config.toml
hidden_size = 128
head_dim = 32
intermediate_size = 320
hidden_act = "swiglu"
norm_eps = 1e-05
attn_scale = 0.177
parallel_block = false
init_std_up = 0.0442
beta2 = 0.95
warmup_steps = 200
schedule = "wsd"
decay_shape = "pow"
batch_tokens = 32768
max_steps = 4853
Each number is 50 + 12 x the weight over its row's rms, rounded and kept within 0 to 99. Layers, rows and columns count from 0. The size before them is the row's rms in percent of the matrix's.

# q: layer 4 attention query, 128x128, rms 0.196, rows 0-31, columns 0-63
# k: layer 4 attention key, 128x128, rms 0.203, rows 0-31, columns 0-63
# v: layer 4 attention value, 128x128, rms 0.202, rows 0-20, columns 0-63
# o: layer 4 attention output (transposed), 128x128, rms 0.191, rows 0-19, columns 0-63
q0 113:39 63 37 68 38 27 43 60 38 47 38 33 69 48 44 34 36 54 60 57 49 67 55 58 51 34 62 69 54 57 34 67 40 40 56 42 46 51 46 51 37 49 52 24 46 68 23 69 48 58 74 39 30 65 44 28 31 38 50 74 49 52 54 58
k0 103:50 38 66 53 57 57 53 52 43 53 49 39 69 34 49 53 50 47 34 59 28 72 56 18 59 32 52 72 50 53 51 63 44 49 72 42 47 58 54 42 36 47 63 37 60 56 38 35 42 57 53 63 35 56 40 41 39 68 63 50 69 50 34 48
q1 108:55 30 44 57 48 38 50 57 60 45 51 39 55 66 57 64 26 60 56 79 50 26 44 53 32 59 48 40 49 54 52 84 57 45 43 45 62 48 43 23 38 51 64 48 66 59 47 64 59 58 69 63 54 64 64 51 34 61 33 38 72 49 41 61
k1 105:66 60 45 83 57 37 42 49 43 37 40 36 58 58 36 39 49 39 53 58 34 42 33 47 66 61 60 36 37 82 33 43 43 58 60 38 52 62 44 56 37 42 49 54 61 51 64 47 44 55 67 56 50 52 61 58 68 47 41 56 42 41 43 33
q2 107:62 46 36 57 29 56 30 63 50 67 58 80 50 33 36 47 51 69 52 35 61 51 54 64 61 71 51 52 58 30 51 43 48 41 70 21 35 35 32 58 48 38 46 40 50 39 21 49 60 41 49 54 62 63 45 44 74 34 54 45 68 44 60 32
k2 106:37 62 41 59 53 69 67 61 53 68 63 60 36 51 49 42 43 42 58 63 36 64 35 56 57 76 55 39 69 59 52 50 62 54 80 43 59 37 63 33 47 68 55 52 61 62 56 44 37 50 32 63 56 41 61 21 53 52 50 34 60 60 35 53
q3 097:41 49 57 56 45 30 66 45 54 62 50 60 59 41 41 50 42 42 72 55 61 57 51 63 61 37 37 59 49 35 45 40 65 59 61 49 56 56 43 41 79 55 53 62 35 40 55 62 54 52 39 46 23 34 46 38 70 30 51 47 68 51 37 48
k3 102:39 43 36 30 56 53 64 50 46 55 58 31 44 36 46 54 54 50 75 51 46 40 23 70 56 52 48 61 42 58 64 30 67 69 60 67 50 53 58 36 72 53 53 62 48 59 58 53 51 46 39 42 51 33 51 55 56 34 43 45 59 50 59 30
q4 095:50 64 42 47 47 44 55 61 42 40 26 30 68 31 53 32 63 49 40 53 51 45 61 54 70 48 44 78 66 59 71 44 59 48 53 44 62 68 43 38 56 23 61 76 64 71 68 60 55 64 56 52 67 50 35 62 71 59 60 58 58 47 65 49
k4 093:58 47 38 48 53 44 49 43 65 47 56 51 28 58 37 63 49 30 61 51 72 71 43 53 40 58 47 33 61 52 63 32 57 71 40 56 58 53 45 45 56 32 53 26 65 41 42 70 51 45 44 72 70 42 35 64 48 48 67 60 56 59 27 54
q5 106:68 68 50 54 50 40 47 55 45 58 60 28 37 56 35 37 34 50 56 46 59 33 38 48 29 44 58 23 50 63 49 38 46 68 57 54 40 52 41 70 35 58 51 63 61 74 63 48 52 48 54 60 58 44 53 49 33 51 53 51 40 57 71 74
k5 098:44 49 64 52 52 33 63 47 55 29 57 43 49 24 61 50 61 41 48 64 57 60 47 48 63 52 37 46 33 60 44 30 41 28 53 69 61 31 46 41 49 57 55 61 48 42 51 48 66 45 41 37 80 42 60 59 47 56 53 35 75 61 52 35
q6 110:32 51 31 55 44 38 44 63 47 67 22 53 87 54 55 38 54 52 46 53 52 55 67 39 48 53 36 73 48 59 66 30 61 35 51 58 56 50 67 47 39 65 46 41 35 66 84 48 28 51 43 30 49 49 59 52 50 56 49 41 60 58 57 44
k6 102:52 51 46 42 35 70 72 70 43 70 66 36 44 43 47 51 60 42 64 39 36 35 58 79 36 68 48 67 30 39 44 32 41 48 40 69 52 31 61 63 52 66 52 36 47 44 21 74 47 47 36 49 37 35 33 60 49 46 63 68 63 63 65 28
q7 098:49 43 69 47 51 50 66 53 50 54 39 52 50 39 59 58 36 53 60 46 56 57 55 60 58 73 63 61 46 73 61 50 84 48 60 49 61 70 50 28 57 55 70 60 33 59 62 57 30 54 42 53 51 72 39 48 65 68 48 56 55 48 57 72
k7 108:44 52 53 67 41 66 50 34 57 57 59 84 42 19 49 51 46 60 56 40 52 46 45 65 45 40 69 62 51 49 36 62 48 59 54 51 63 44 74 37 38 34 59 42 52 57 44 47 54 51 28 50 69 54 48 58 50 73 49 46 46 47 67 45
q8 096:55 50 63 46 46 47 63 37 58 53 68 26 56 46 54 35 64 47 55 44 53 50 41 53 24 58 69 56 58 70 38 37 43 35 49 39 72 61 58 26 64 35 55 56 42 32 39 38 46 32 52 33 43 65 48 45 57 34 23 61 55 31 49 44
k8 110:63 65 26 43 38 43 45 31 64 52 58 53 61 59 44 60 59 56 56 68 55 46 41 39 48 55 51 48 60 32 60 59 47 45 57 36 41 43 40 43 83 41 42 73 36 49 51 63 43 54 58 71 63 60 33 56 32 53 42 61 39 38 70 43
q9 109:56 41 53 58 58 50 46 48 32 62 40 30 22 22 41 34 45 35 35 45 38 52 54 34 38 47 60 34 65 57 41 48 52 42 58 55 64 56 60 48 44 16 58 67 54 33 52 48 56 73 55 44 63 68 43 44 21 27 45 48 51 59 45 48
k9 102:65 43 41 43 46 44 48 74 62 37 44 37 43 43 54 55 37 52 49 37 64 55 54 62 53 47 44 58 57 72 34 42 42 47 45 53 63 38 52 61 53 13 67 28 55 48 44 15 32 66 60 55 61 52 57 31 48 51 61 73 58 38 53 59
q10 117:69 52 30 44 41 43 42 65 57 38 48 65 65 47 66 43 50 51 51 29 30 48 18 79 42 27 38 67 32 46 37 60 45 51 43 73 65 60 46 34 67 46 47 54 66 32 49 42 35 52 62 70 65 31 41 46 61 44 58 49 49 48 59 50
k10 118:44 48 61 60 57 63 47 46 26 47 59 41 52 15 57 56 60 29 37 58 56 54 69 44 63 43 56 47 47 28 40 58 61 36 54 44 45 52 32 37 37 61 66 62 48 40 66 57 46 46 73 67 65 35 46 33 55 50 46 60 57 44 55 40
q11 098:54 53 47 53 54 43 47 54 49 75 51 35 66 60 41 50 50 46 49 66 50 39 42 24 35 49 49 62 46 53 46 45 29 48 54 51 50 35 46 67 69 42 44 25 50 43 28 31 60 41 24 42 47 62 49 61 46 59 33 30 56 38 45 29
k11 097:61 43 39 50 39 51 47 49 52 79 29 54 68 75 54 37 37 60 60 59 25 48 35 43 66 41 69 53 61 55 33 61 46 66 55 33 40 59 39 36 67 53 55 39 45 55 16 71 55 42 38 50 45 47 47 45 50 68 31 44 53 58 62 54
q12 106:44 46 60 49 29 57 32 62 64 26 36 39 49 37 77 33 60 49 55 28 41 36 60 46 62 42 65 66 63 46 57 64 65 58 50 54 46 73 57 42 37 57 55 60 41 34 60 45 51 70 27 38 57 58 55 38 63 41 34 36 38 58 29 39
k12 110:30 45 36 47 49 33 54 51 21 56 73 37 43 41 60 63 33 57 56 76 57 27 56 55 45 40 48 57 69 62 40 69 48 55 65 55 68 66 48 69 37 62 49 42 55 51 28 31 46 73 41 41 48 57 58 50 21 60 50 59 63 43 46 56
q13 104:40 49 58 65 53 49 52 51 60 29 51 54 38 51 66 50 58 46 47 55 66 66 29 42 69 59 45 50 57 56 49 42 39 62 32 71 32 63 55 65 36 70 45 40 48 45 63 46 43 24 81 59 52 59 62 82 55 46 42 34 71 32 52 47
k13 107:59 64 39 26 42 73 39 38 46 62 47 37 64 43 63 46 48 50 46 58 63 53 57 59 50 63 45 32 38 54 20 63 44 38 57 55 57 29 50 66 42 50 42 41 76 54 56 62 51 53 47 48 33 52 55 47 52 44 49 67 36 22 47 57
q14 098:61 39 32 30 59 28 46 44 42 80 49 52 47 55 67 80 48 63 53 50 39 47 42 60 77 50 61 51 48 43 46 55 45 48 45 66 44 28 64 44 27 46 75 44 55 53 54 44 54 47 43 34 51 54 51 52 54 67 58 48 49 48 75 66
k14 097:44 51 47 52 30 48 47 43 74 57 46 67 48 50 40 51 63 62 54 49 52 43 57 88 43 60 63 58 86 44 37 50 55 36 45 47 60 58 37 35 91 48 45 72 41 56 59 57 42 48 59 31 57 42 58 44 58 37 56 41 52 47 34 39
q15 108:67 58 45 56 53 42 60 49 64 33 54 41 39 53 53 57 37 47 51 16 57 60 41 37 59 49 52 72 32 45 39 61 54 52 45 88 46 55 33 35 41 65 39 45 46 59 58 50 40 50 47 52 32 80 43 37 46 46 78 45 40 59 29 55
k15 103:43 31 50 30 56 38 38 39 30 58 42 41 42 53 33 55 28 59 50 71 61 42 53 63 54 55 60 62 42 44 53 70 70 34 38 42 62 54 55 48 55 37 41 73 76 41 52 38 46 40 53 54 38 44 36 63 49 68 25 64 34 55 62 51
q16 113:43 47 66 43 48 61 65 30 59 49 48 65 57 49 51 53 54 42 51 48 38 37 60 49 51 69 37 48 40 49 70 36 77 74 45 56 51 59 37 51 61 60 55 52 44 49 77 55 50 47 56 42 63 28 65 69 49 44 43 43 45 62 54 53
k16 080:57 62 49 61 52 46 47 55 37 52 50 49 67 86 49 52 31 61 67 49 58 44 54 51 28 43 53 37 48 65 53 57 46 57 29 30 46 45 58 61 50 69 42 46 64 60 37 71 63 42 68 33 57 52 58 50 56 50 43 40 57 60 62 55
q17 111:51 51 40 40 69 54 57 79 62 47 65 44 47 51 64 39 24 55 53 40 52 63 57 59 46 32 55 56 36 41 42 46 40 31 37 44 52 60 57 41 59 43 65 67 40 46 66 46 21 34 34 66 27 53 61 44 46 52 63 70 59 54 55 32
k17 095:59 79 54 65 48 55 45 48 45 42 50 55 37 44 63 64 59 40 53 52 80 54 39 40 53 40 68 22 60 46 50 52 46 43 53 80 50 40 52 60 37 34 51 40 49 55 52 23 78 49 37 65 48 63 46 46 55 58 41 62 49 51 61 47
q18 111:40 59 46 53 59 70 56 62 61 42 48 28 36 51 68 46 57 58 50 50 49 54 72 47 54 57 42 64 66 45 41 36 54 37 33 64 58 59 55 48 72 58 60 63 51 43 78 42 46 75 53 51 61 59 65 60 49 38 44 63 53 38 60 59
k18 102:61 40 41 25 57 31 49 37 46 50 56 51 42 65 43 60 48 50 34 35 45 31 66 37 45 49 68 35 73 49 81 46 54 27 29 63 41 44 69 61 50 47 47 38 60 44 42 65 62 56 47 60 63 58 27 34 73 33 68 59 28 44 27 49
q19 099:46 41 43 63 36 49 63 60 55 57 72 58 53 65 31 31 50 48 37 33 38 37 56 49 38 58 42 72 47 38 69 31 74 63 39 59 56 57 57 46 52 72 60 42 56 49 35 36 47 28 58 56 36 44 27 30 51 28 38 50 63 40 52 37
k19 093:48 48 55 35 54 60 56 57 50 79 60 68 50 55 45 40 49 62 33 44 50 77 49 25 45 64 45 56 42 59 54 31 66 42 42 48 74 48 55 67 48 72 40 35 56 31 27 62 41 54 73 49 28 41 39 47 63 46 48 53 49 41 70 50
q20 110:60 56 55 45 44 51 72 30 64 61 38 64 40 57 44 48 56 56 72 46 53 28 45 35 40 45 42 62 45 51 44 49 78 58 63 53 61 54 65 59 62 61 59 46 51 75 35 58 35 41 32 58 57 56 53 68 52 53 46 61 38 57 39 38
k20 107:33 52 61 34 49 41 49 49 62 68 50 55 52 49 52 49 37 43 60 46 26 31 48 41 61 60 37 39 38 54 35 62 85 39 57 41 62 58 47 45 43 48 42 44 61 39 62 60 70 23 49 42 51 69 44 57 52 49 46 74 40 61 60 63
q21 098:57 39 37 72 10 68 66 18 50 30 43 66 55 42 60 43 39 42 53 67 66 44 47 70 64 52 30 54 53 56 62 46 36 60 50 50 55 59 21 59 58 45 39 36 37 63 59 39 54 53 45 63 65 58 37 64 54 53 70 50 48 36 59 46
k21 092:42 55 41 29 67 52 54 67 54 53 75 32 48 38 56 57 47 49 34 66 53 65 58 63 49 63 52 53 39 48 44 48 57 68 56 59 41 44 50 36 62 54 65 33 45 37 40 50 73 33 60 52 30 65 57 60 62 57 49 48 23 53 26 42
q22 103:50 29 31 64 30 76 48 68 65 47 69 48 29 32 58 59 38 64 36 65 31 65 59 41 30 50 54 66 45 56 49 47 61 66 61 41 33 52 76 51 65 42 45 44 52 57 57 61 62 45 54 65 34 68 53 41 36 38 47 62 35 62 34 35
k22 108:45 55 40 54 58 46 39 46 47 57 27 50 57 41 36 29 56 49 53 67 30 57 46 54 50 49 51 40 58 50 47 49 58 41 44 61 58 63 43 37 52 48 46 51 25 33 53 37 63 62 19 32 61 40 73 28 44 33 32 50 47 37 62 37
q23 107:26 81 40 46 42 53 50 42 76 58 62 71 36 50 69 52 44 49 50 50 52 46 45 52 57 53 63 33 59 47 47 35 37 56 49 54 63 40 55 63 23 45 68 47 63 55 49 35 44 52 46 58 67 64 55 52 61 55 43 59 76 56 34 48
k23 103:44 43 52 46 45 58 56 50 45 54 67 59 53 72 52 61 43 57 43 56 58 68 32 57 35 37 56 32 55 40 38 52 58 68 65 18 50 41 37 79 36 45 56 42 34 76 56 51 55 41 61 60 65 36 55 43 44 47 54 51 21 61 27 43
q24 103:68 71 26 45 69 48 38 48 77 51 48 43 60 52 45 54 77 37 60 61 55 55 48 41 45 28 54 20 50 45 38 40 28 49 56 38 52 69 30 55 48 62 40 49 25 42 61 61 29 64 50 55 53 51 50 61 57 59 36 72 38 55 58 49
k24 120:57 44 65 50 39 64 51 69 49 46 51 60 51 51 37 51 52 44 52 53 35 62 46 46 33 54 57 44 42 67 30 52 28 69 58 37 68 38 57 62 28 42 62 27 66 63 57 33 39 42 49 49 36 47 64 62 31 66 51 57 72 58 29 47
q25 106:38 53 50 57 41 60 34 58 47 37 19 51 23 47 61 18 44 17 62 47 57 64 51 53 50 55 65 42 43 60 29 52 44 41 52 45 45 30 65 52 29 42 61 38 55 49 62 43 76 65 59 50 34 69 56 46 43 61 63 45 63 64 56 49
k25 109:58 44 40 27 58 50 62 52 69 57 68 64 36 53 26 52 47 43 51 40 52 66 54 45 55 56 47 34 38 28 63 59 62 61 54 58 56 59 29 48 61 58 41 62 42 29 62 38 26 62 54 69 63 63 51 53 46 53 46 56 44 41 49 46
q26 102:75 45 53 51 57 46 57 58 40 47 57 57 64 67 64 33 31 38 51 71 46 41 63 48 34 63 45 47 28 47 54 69 65 31 44 32 56 39 38 53 55 50 48 41 68 48 58 55 48 32 61 50 57 59 48 35 47 58 46 56 67 55 40 59
k26 103:57 58 56 40 49 66 59 41 67 62 51 39 67 24 48 38 54 64 30 30 44 42 53 52 56 56 69 34 61 42 48 31 44 49 49 65 71 65 50 54 40 37 33 50 51 41 59 69 63 56 43 41 50 50 43 48 16 63 26 58 42 44 48 59
q27 110:45 51 66 58 36 51 53 53 60 45 41 44 37 56 68 62 70 42 61 56 58 45 49 38 78 47 71 49 47 44 38 41 39 60 29 45 42 72 51 66 45 56 66 32 51 47 44 62 58 51 50 47 52 55 65 56 33 69 68 30 71 51 53 31
k27 117:38 53 40 34 75 42 39 70 46 51 62 50 62 73 42 44 51 61 47 45 60 41 31 46 49 60 62 33 50 42 50 43 53 43 69 34 61 26 52 62 71 46 62 34 33 61 44 69 35 43 53 42 46 54 49 55 54 47 49 43 49 42 65 73
q28 100:52 13 65 57 44 42 72 38 46 57 53 49 33 85 49 40 40 45 41 44 44 47 73 67 56 34 51 55 36 52 57 60 39 51 73 51 59 65 41 55 41 37 68 58 55 63 49 28 42 44 49 42 50 47 47 75 67 48 53 58 47 63 51 70
k28 101:48 52 39 34 49 51 29 43 47 28 57 57 60 20 73 68 49 59 55 58 46 38 63 60 49 56 65 44 63 37 50 41 62 48 52 66 40 59 64 49 72 41 46 60 40 63 65 51 49 55 46 46 51 45 54 66 35 40 58 67 43 49 70 36
q29 100:48 57 51 55 52 47 51 61 54 41 65 56 49 66 62 73 44 33 37 69 34 38 67 75 52 51 28 27 53 51 66 53 38 44 61 54 43 23 26 39 35 31 37 61 39 52 54 36 44 55 41 35 45 52 52 37 39 28 38 70 56 63 51 56
k29 101:45 38 58 53 30 47 46 52 63 60 65 11 57 39 41 69 32 40 34 51 49 49 54 65 47 27 49 56 76 30 50 50 61 49 61 37 43 50 43 31 53 43 58 64 19 41 42 51 66 62 36 46 52 42 44 66 53 65 29 59 59 34 42 55
q30 107:57 68 52 55 22 39 54 53 44 50 49 57 40 47 54 41 61 52 43 48 59 37 43 71 45 49 31 31 62 46 39 48 59 59 49 54 46 38 36 48 55 46 50 31 39 51 46 61 47 59 70 76 41 39 33 64 39 51 59 57 57 49 43 65
k30 115:64 52 65 44 48 57 59 49 58 47 37 45 39 41 41 40 42 34 26 51 36 28 47 52 41 34 55 51 58 49 47 43 76 64 36 65 57 39 70 40 58 61 46 49 71 48 53 60 49 46 51 41 45 36 48 38 52 45 96 63 36 54 33 78
q31 117:57 35 43 42 51 59 57 65 53 51 40 58 69 50 58 41 60 57 61 50 61 51 75 42 49 47 55 65 49 35 60 56 45 72 62 53 61 40 44 34 65 79 59 58 70 33 43 35 37 48 38 39 38 45 50 59 43 26 20 57 65 30 50 54
k31 113:49 66 36 66 28 41 43 45 58 36 56 66 53 45 39 53 42 56 49 48 39 51 34 40 51 61 70 63 49 40 50 41 60 22 48 65 73 77 23 36 38 48 64 43 63 49 50 38 53 40 33 45 30 20 50 61 36 48 44 20 70 45 34 40
v0 110:55 18 57 50 70 38 48 72 38 53 59 48 44 59 39 72 70 40 49 51 36 33 33 60 37 48 59 44 50 40 49 50 52 41 67 28 58 31 57 46 34 63 46 41 33 57 56 51 56 49 44 64 48 55 63 54 44 23 25 54 66 81 36 63
o0 101:39 52 48 27 42 53 53 27 39 40 47 58 55 46 52 63 40 49 39 44 49 45 50 44 38 57 59 25 38 45 57 38 73 65 44 45 54 42 41 49 39 52 42 27 52 50 40 55 59 65 47 52 34 55 53 39 37 65 56 58 43 32 36 59
v1 113:36 38 21 48 26 55 49 53 51 45 48 57 76 53 46 26 13 55 40 20 57 43 55 49 54 71 40 57 53 62 55 48 74 50 45 51 52 58 60 41 48 59 30 47 41 45 61 50 58 56 59 45 31 37 49 56 41 46 30 35 30 73 63 40
o1 108:56 57 54 58 65 35 50 52 72 46 62 43 33 44 48 49 40 42 58 35 53 54 41 45 50 39 49 48 61 66 43 46 49 75 44 46 39 56 48 73 58 40 54 57 37 52 60 57 46 56 62 56 32 51 60 64 57 38 59 40 52 44 26 54
v2 115:55 65 66 43 39 35 42 51 39 22 50 85 41 47 47 36 51 37 52 49 37 54 38 50 60 40 43 46 55 49 40 71 27 32 64 62 25 48 16 73 42 28 49 68 49 40 47 61 50 27 57 51 39 69 53 44 52 63 56 80 47 52 49 41
o2 111:68 39 59 36 52 51 21 60 50 48 39 55 49 53 44 42 50 46 35 43 47 52 72 49 81 54 55 63 56 42 55 58 72 60 56 43 60 58 80 27 47 48 54 37 49 46 44 64 38 40 30 56 59 55 50 63 45 38 47 55 55 64 50 41
v3 117:40 61 75 56 54 47 66 60 51 64 48 24 42 47 43 52 54 43 50 22 64 66 59 53 49 42 48 47 51 38 53 69 45 43 38 51 45 40 27 54 73 48 38 28 35 47 43 54 56 40 42 66 52 56 46 59 73 50 37 60 65 55 70 67
o3 105:61 42 28 48 37 39 66 56 42 40 42 32 58 44 25 65 56 59 55 55 61 53 40 42 49 55 41 29 55 40 60 41 39 43 67 71 63 47 42 50 52 57 43 13 48 63 53 32 54 57 43 57 41 71 51 45 57 61 60 54 53 49 33 26
v4 110:48 30 25 58 40 70 44 38 60 51 47 44 70 64 54 49 70 59 55 54 17 58 54 34 48 61 61 66 66 61 48 52 61 52 56 49 53 56 65 47 38 56 69 62 55 36 44 34 54 43 50 47 58 53 54 60 62 40 59 49 38 56 78 50
o4 102:51 55 46 44 60 35 55 48 57 62 37 66 47 40 36 30 53 44 57 56 45 54 48 55 26 61 43 47 15 75 46 56 52 76 46 38 51 59 51 54 68 39 42 33 51 57 46 47 69 83 49 71 48 50 39 55 57 54 70 53 64 56 53 53
v5 116:40 51 38 50 55 56 56 65 41 51 44 72 57 50 57 55 17 79 35 62 38 41 52 47 49 50 25 56 47 45 62 29 60 40 37 50 25 62 61 47 60 59 51 26 63 52 49 54 45 42 63 45 50 57 54 52 26 53 40 56 44 75 61 49
o5 106:64 37 54 53 38 39 51 36 58 34 59 63 45 62 61 36 52 43 82 56 29 38 26 52 58 43 62 44 67 55 59 38 49 62 49 40 35 42 49 59 28 59 42 50 51 35 26 39 80 39 65 65 57 63 54 68 55 61 59 63 35 39 56 45
v6 113:69 75 66 59 45 63 58 59 53 60 54 52 32 39 48 40 32 59 55 36 41 64 32 29 73 49 34 55 53 59 53 45 41 42 48 35 68 50 34 45 37 69 60 71 10 54 47 63 51 25 50 49 53 58 53 56 54 46 52 53 62 39 61 25
o6 103:41 46 42 39 50 56 50 52 49 32 55 24 47 43 48 53 58 39 49 47 44 42 52 52 45 53 55 59 59 38 53 50 61 38 57 63 50 47 57 49 42 57 62 45 35 57 58 56 31 44 46 25 39 39 62 50 20 38 40 64 69 68 45 63
v7 102:68 61 49 55 39 40 39 39 41 80 42 63 52 48 31 30 53 60 55 47 54 45 51 45 54 49 49 55 62 26 46 29 68 29 37 59 61 47 43 51 46 52 24 39 49 36 53 42 35 23 56 55 44 23 53 41 48 47 44 58 54 61 69 46
o7 089:63 55 45 40 47 43 49 47 51 41 52 35 33 33 59 49 61 54 35 51 72 69 40 52 59 58 63 46 46 51 57 64 53 62 58 51 30 45 46 60 48 54 55 62 44 68 55 33 40 30 60 49 39 67 41 61 69 60 61 55 40 44 28 31
v8 108:35 38 60 42 45 37 82 44 52 62 47 67 64 55 63 42 28 64 52 39 41 37 31 40 39 47 42 46 31 53 36 53 53 42 41 58 17 23 49 46 58 37 46 57 57 22 60 52 30 38 53 49 40 46 60 44 67 51 45 67 48 55 53 61
o8 096:66 49 36 62 49 30 56 57 63 41 37 46 46 37 53 43 42 41 50 42 48 57 56 49 70 58 28 41 58 42 58 47 56 65 54 82 57 54 57 36 51 66 38 66 72 53 45 39 42 51 44 41 43 61 66 67 39 46 44 57 59 53 60 42
v9 103:55 70 47 56 30 48 55 47 47 63 48 57 73 48 42 75 55 58 33 66 57 58 55 30 35 71 56 50 52 59 75 52 51 27 35 28 59 60 67 57 51 42 56 50 57 37 47 38 49 33 44 43 49 56 63 64 55 50 61 70 56 51 54 52
o9 102:62 64 58 36 50 45 69 34 68 59 61 55 26 65 54 54 51 59 44 66 77 50 44 40 23 56 61 57 65 51 53 60 34 53 58 69 64 65 46 80 43 48 47 42 66 51 49 34 67 59 35 63 63 53 44 41 29 55 57 54 65 50 49 51
v10 109:76 42 51 49 39 33 40 42 49 39 43 55 29 44 39 55 43 70 46 80 62 51 70 50 35 33 27 57 44 60 52 64 65 45 84 43 43 68 40 61 46 44 62 64 52 53 58 53 49 59 54 49 50 22 74 48 67 43 51 34 35 34 57 47
o10 097:62 49 53 45 66 29 44 40 40 51 52 53 51 46 54 61 53 40 59 41 27 38 55 48 66 68 49 66 52 58 33 56 30 62 61 43 55 31 84 47 56 33 45 52 21 62 36 47 45 41 37 33 35 19 66 59 41 62 40 38 46 51 68 38
v11 107:56 31 48 51 55 56 56 49 57 70 34 60 39 41 56 68 32 49 52 39 45 57 52 42 74 53 50 61 49 61 50 45 39 34 65 57 43 60 36 32 59 71 49 57 61 57 66 55 59 42 37 69 67 63 45 81 47 40 62 56 28 41 35 50
o11 096:44 50 61 50 62 40 68 47 49 47 51 66 41 63 54 36 62 55 41 70 48 53 41 40 57 51 50 44 51 29 53 41 32 44 56 65 39 52 66 71 25 37 58 46 42 50 49 72 59 62 55 63 62 43 34 53 37 43 65 60 45 81 51 35
v12 113:57 58 66 55 39 47 65 68 39 38 45 50 48 72 64 65 41 37 48 66 56 63 65 61 60 38 71 36 38 76 37 41 52 61 33 33 59 63 51 59 70 37 57 54 46 36 61 41 80 56 60 43 65 54 49 62 50 56 69 46 57 31 44 39
o12 104:55 37 51 56 37 51 57 50 72 50 41 63 58 54 47 67 20 50 49 57 43 50 48 39 36 49 11 59 62 48 33 56 52 25 53 37 46 39 54 37 59 30 44 42 66 62 57 61 38 44 45 54 59 37 44 62 47 34 58 64 49 41 69 42
v13 111:47 41 41 32 39 51 56 52 48 54 68 27 40 12 37 54 36 38 54 47 73 61 35 58 42 51 61 38 53 49 54 57 57 33 41 47 32 58 57 47 61 77 48 36 47 38 69 52 55 66 53 53 37 52 64 43 67 64 41 64 72 51 49 54
o13 101:69 73 46 62 57 76 31 61 34 57 55 32 48 39 55 32 50 39 50 50 66 53 67 45 54 40 43 64 54 48 51 53 43 54 25 53 58 62 56 53 45 49 38 55 40 31 39 51 59 54 57 77 45 48 38 26 41 54 47 52 40 46 49 58
v14 100:41 64 63 40 58 51 32 51 32 41 56 51 35 27 51 33 54 33 47 28 75 45 33 56 39 50 60 41 52 56 69 47 72 66 53 39 64 25 40 55 63 58 63 55 57 58 52 46 46 41 49 58 31 38 30 40 36 58 60 49 52 51 63 44
o14 091:45 62 61 65 49 78 49 59 46 50 43 62 58 62 65 56 38 46 63 47 36 56 61 72 25 56 62 41 50 34 72 57 59 31 29 48 64 71 30 29 66 67 46 38 49 47 38 63 54 46 64 40 32 55 64 61 32 57 55 46 56 32 37 53
v15 111:44 43 30 50 57 63 56 48 68 57 61 49 28 33 54 47 56 52 64 18 34 33 53 37 75 53 43 43 54 52 54 53 58 44 30 26 36 65 65 48 55 42 69 38 57 58 44 25 39 41 56 46 54 38 62 52 68 46 43 46 54 53 66 31
o15 104:53 60 43 44 55 60 77 49 42 24 68 49 26 47 54 43 54 53 34 64 50 41 46 72 63 63 31 47 44 52 52 53 47 55 51 59 64 48 30 61 34 52 44 68 82 57 54 51 61 39 40 66 38 32 43 50 37 49 40 48 45 60 46 74
v16 118:55 57 62 63 39 55 57 56 50 75 46 41 73 47 46 53 43 48 50 53 53 36 60 55 59 54 46 45 27 35 67 39 56 55 50 45 31 46 40 35 33 27 51 74 41 49 47 34 33 47 36 61 34 64 55 48 60 56 51 53 54 65 49 45
o16 104:52 37 61 32 52 57 27 52 54 53 47 47 34 57 39 45 58 50 40 60 52 66 47 32 33 43 26 41 64 57 57 65 52 52 37 58 48 52 66 34 39 41 35 42 81 28 69 31 33 62 51 59 31 63 60 35 55 70 51 55 53 40 46 64
v17 114:41 21 35 64 50 34 59 27 36 38 52 40 56 48 43 42 36 52 43 52 70 60 52 54 47 61 61 50 39 31 51 80 48 39 48 51 41 32 57 59 52 68 45 42 51 46 71 53 39 38 28 57 51 42 41 44 34 53 41 37 56 46 32 41
o17 099:44 50 54 48 53 58 58 71 60 48 55 40 45 44 40 18 49 41 46 54 63 47 60 56 59 71 70 58 45 62 61 41 51 39 52 39 39 56 49 42 49 41 61 45 41 63 60 58 35 35 63 70 46 52 67 58 60 54 57 69 64 51 30 51
v18 108:69 62 41 45 41 29 30 46 68 37 45 39 38 48 36 53 49 53 45 42 47 32 42 78 72 46 46 48 28 61 55 49 52 59 73 67 90 58 58 51 58 59 62 49 43 55 52 53 62 41 59 39 67 73 43 42 43 61 51 58 57 59 33 50
o18 106:45 35 30 64 42 72 72 53 32 51 39 43 64 37 54 58 52 65 57 46 39 64 31 46 39 42 39 55 44 35 58 58 54 63 51 37 50 53 62 57 47 38 61 40 68 44 37 50 39 38 39 64 52 55 63 61 53 50 35 52 55 58 51 44
v19 108:53 48 61 50 54 54 35 66 60 68 59 68 45 36 48 37 32 54 45 77 33 58 65 37 58 58 43 47 52 51 60 45 51 58 56 60 64 72 34 52 27 46 38 63 50 61 45 63 28 44 54 52 72 61 43 52 58 58 50 50 74 15 52 72
o19 111:41 41 68 40 59 53 46 34 55 54 51 47 58 71 43 53 58 64 60 54 34 58 84 39 45 56 37 57 59 59 33 51 60 39 40 33 52 40 45 59 47 71 55 41 49 60 48 42 48 33 74 40 52 40 45 48 55 48 50 54 62 45 83 50
v20 139:54 76 79 43 53 74 50 48 31 56 39 32 60 45 45 35 53 43 65 43 59 38 34 53 58 62 61 43 47 51 49 44 60 72 49 40 26 47 58 62 61 26 54 45 46 63 30 62 32 58 51 29 55 49 56 53 47 59 57 38 45 70 39 66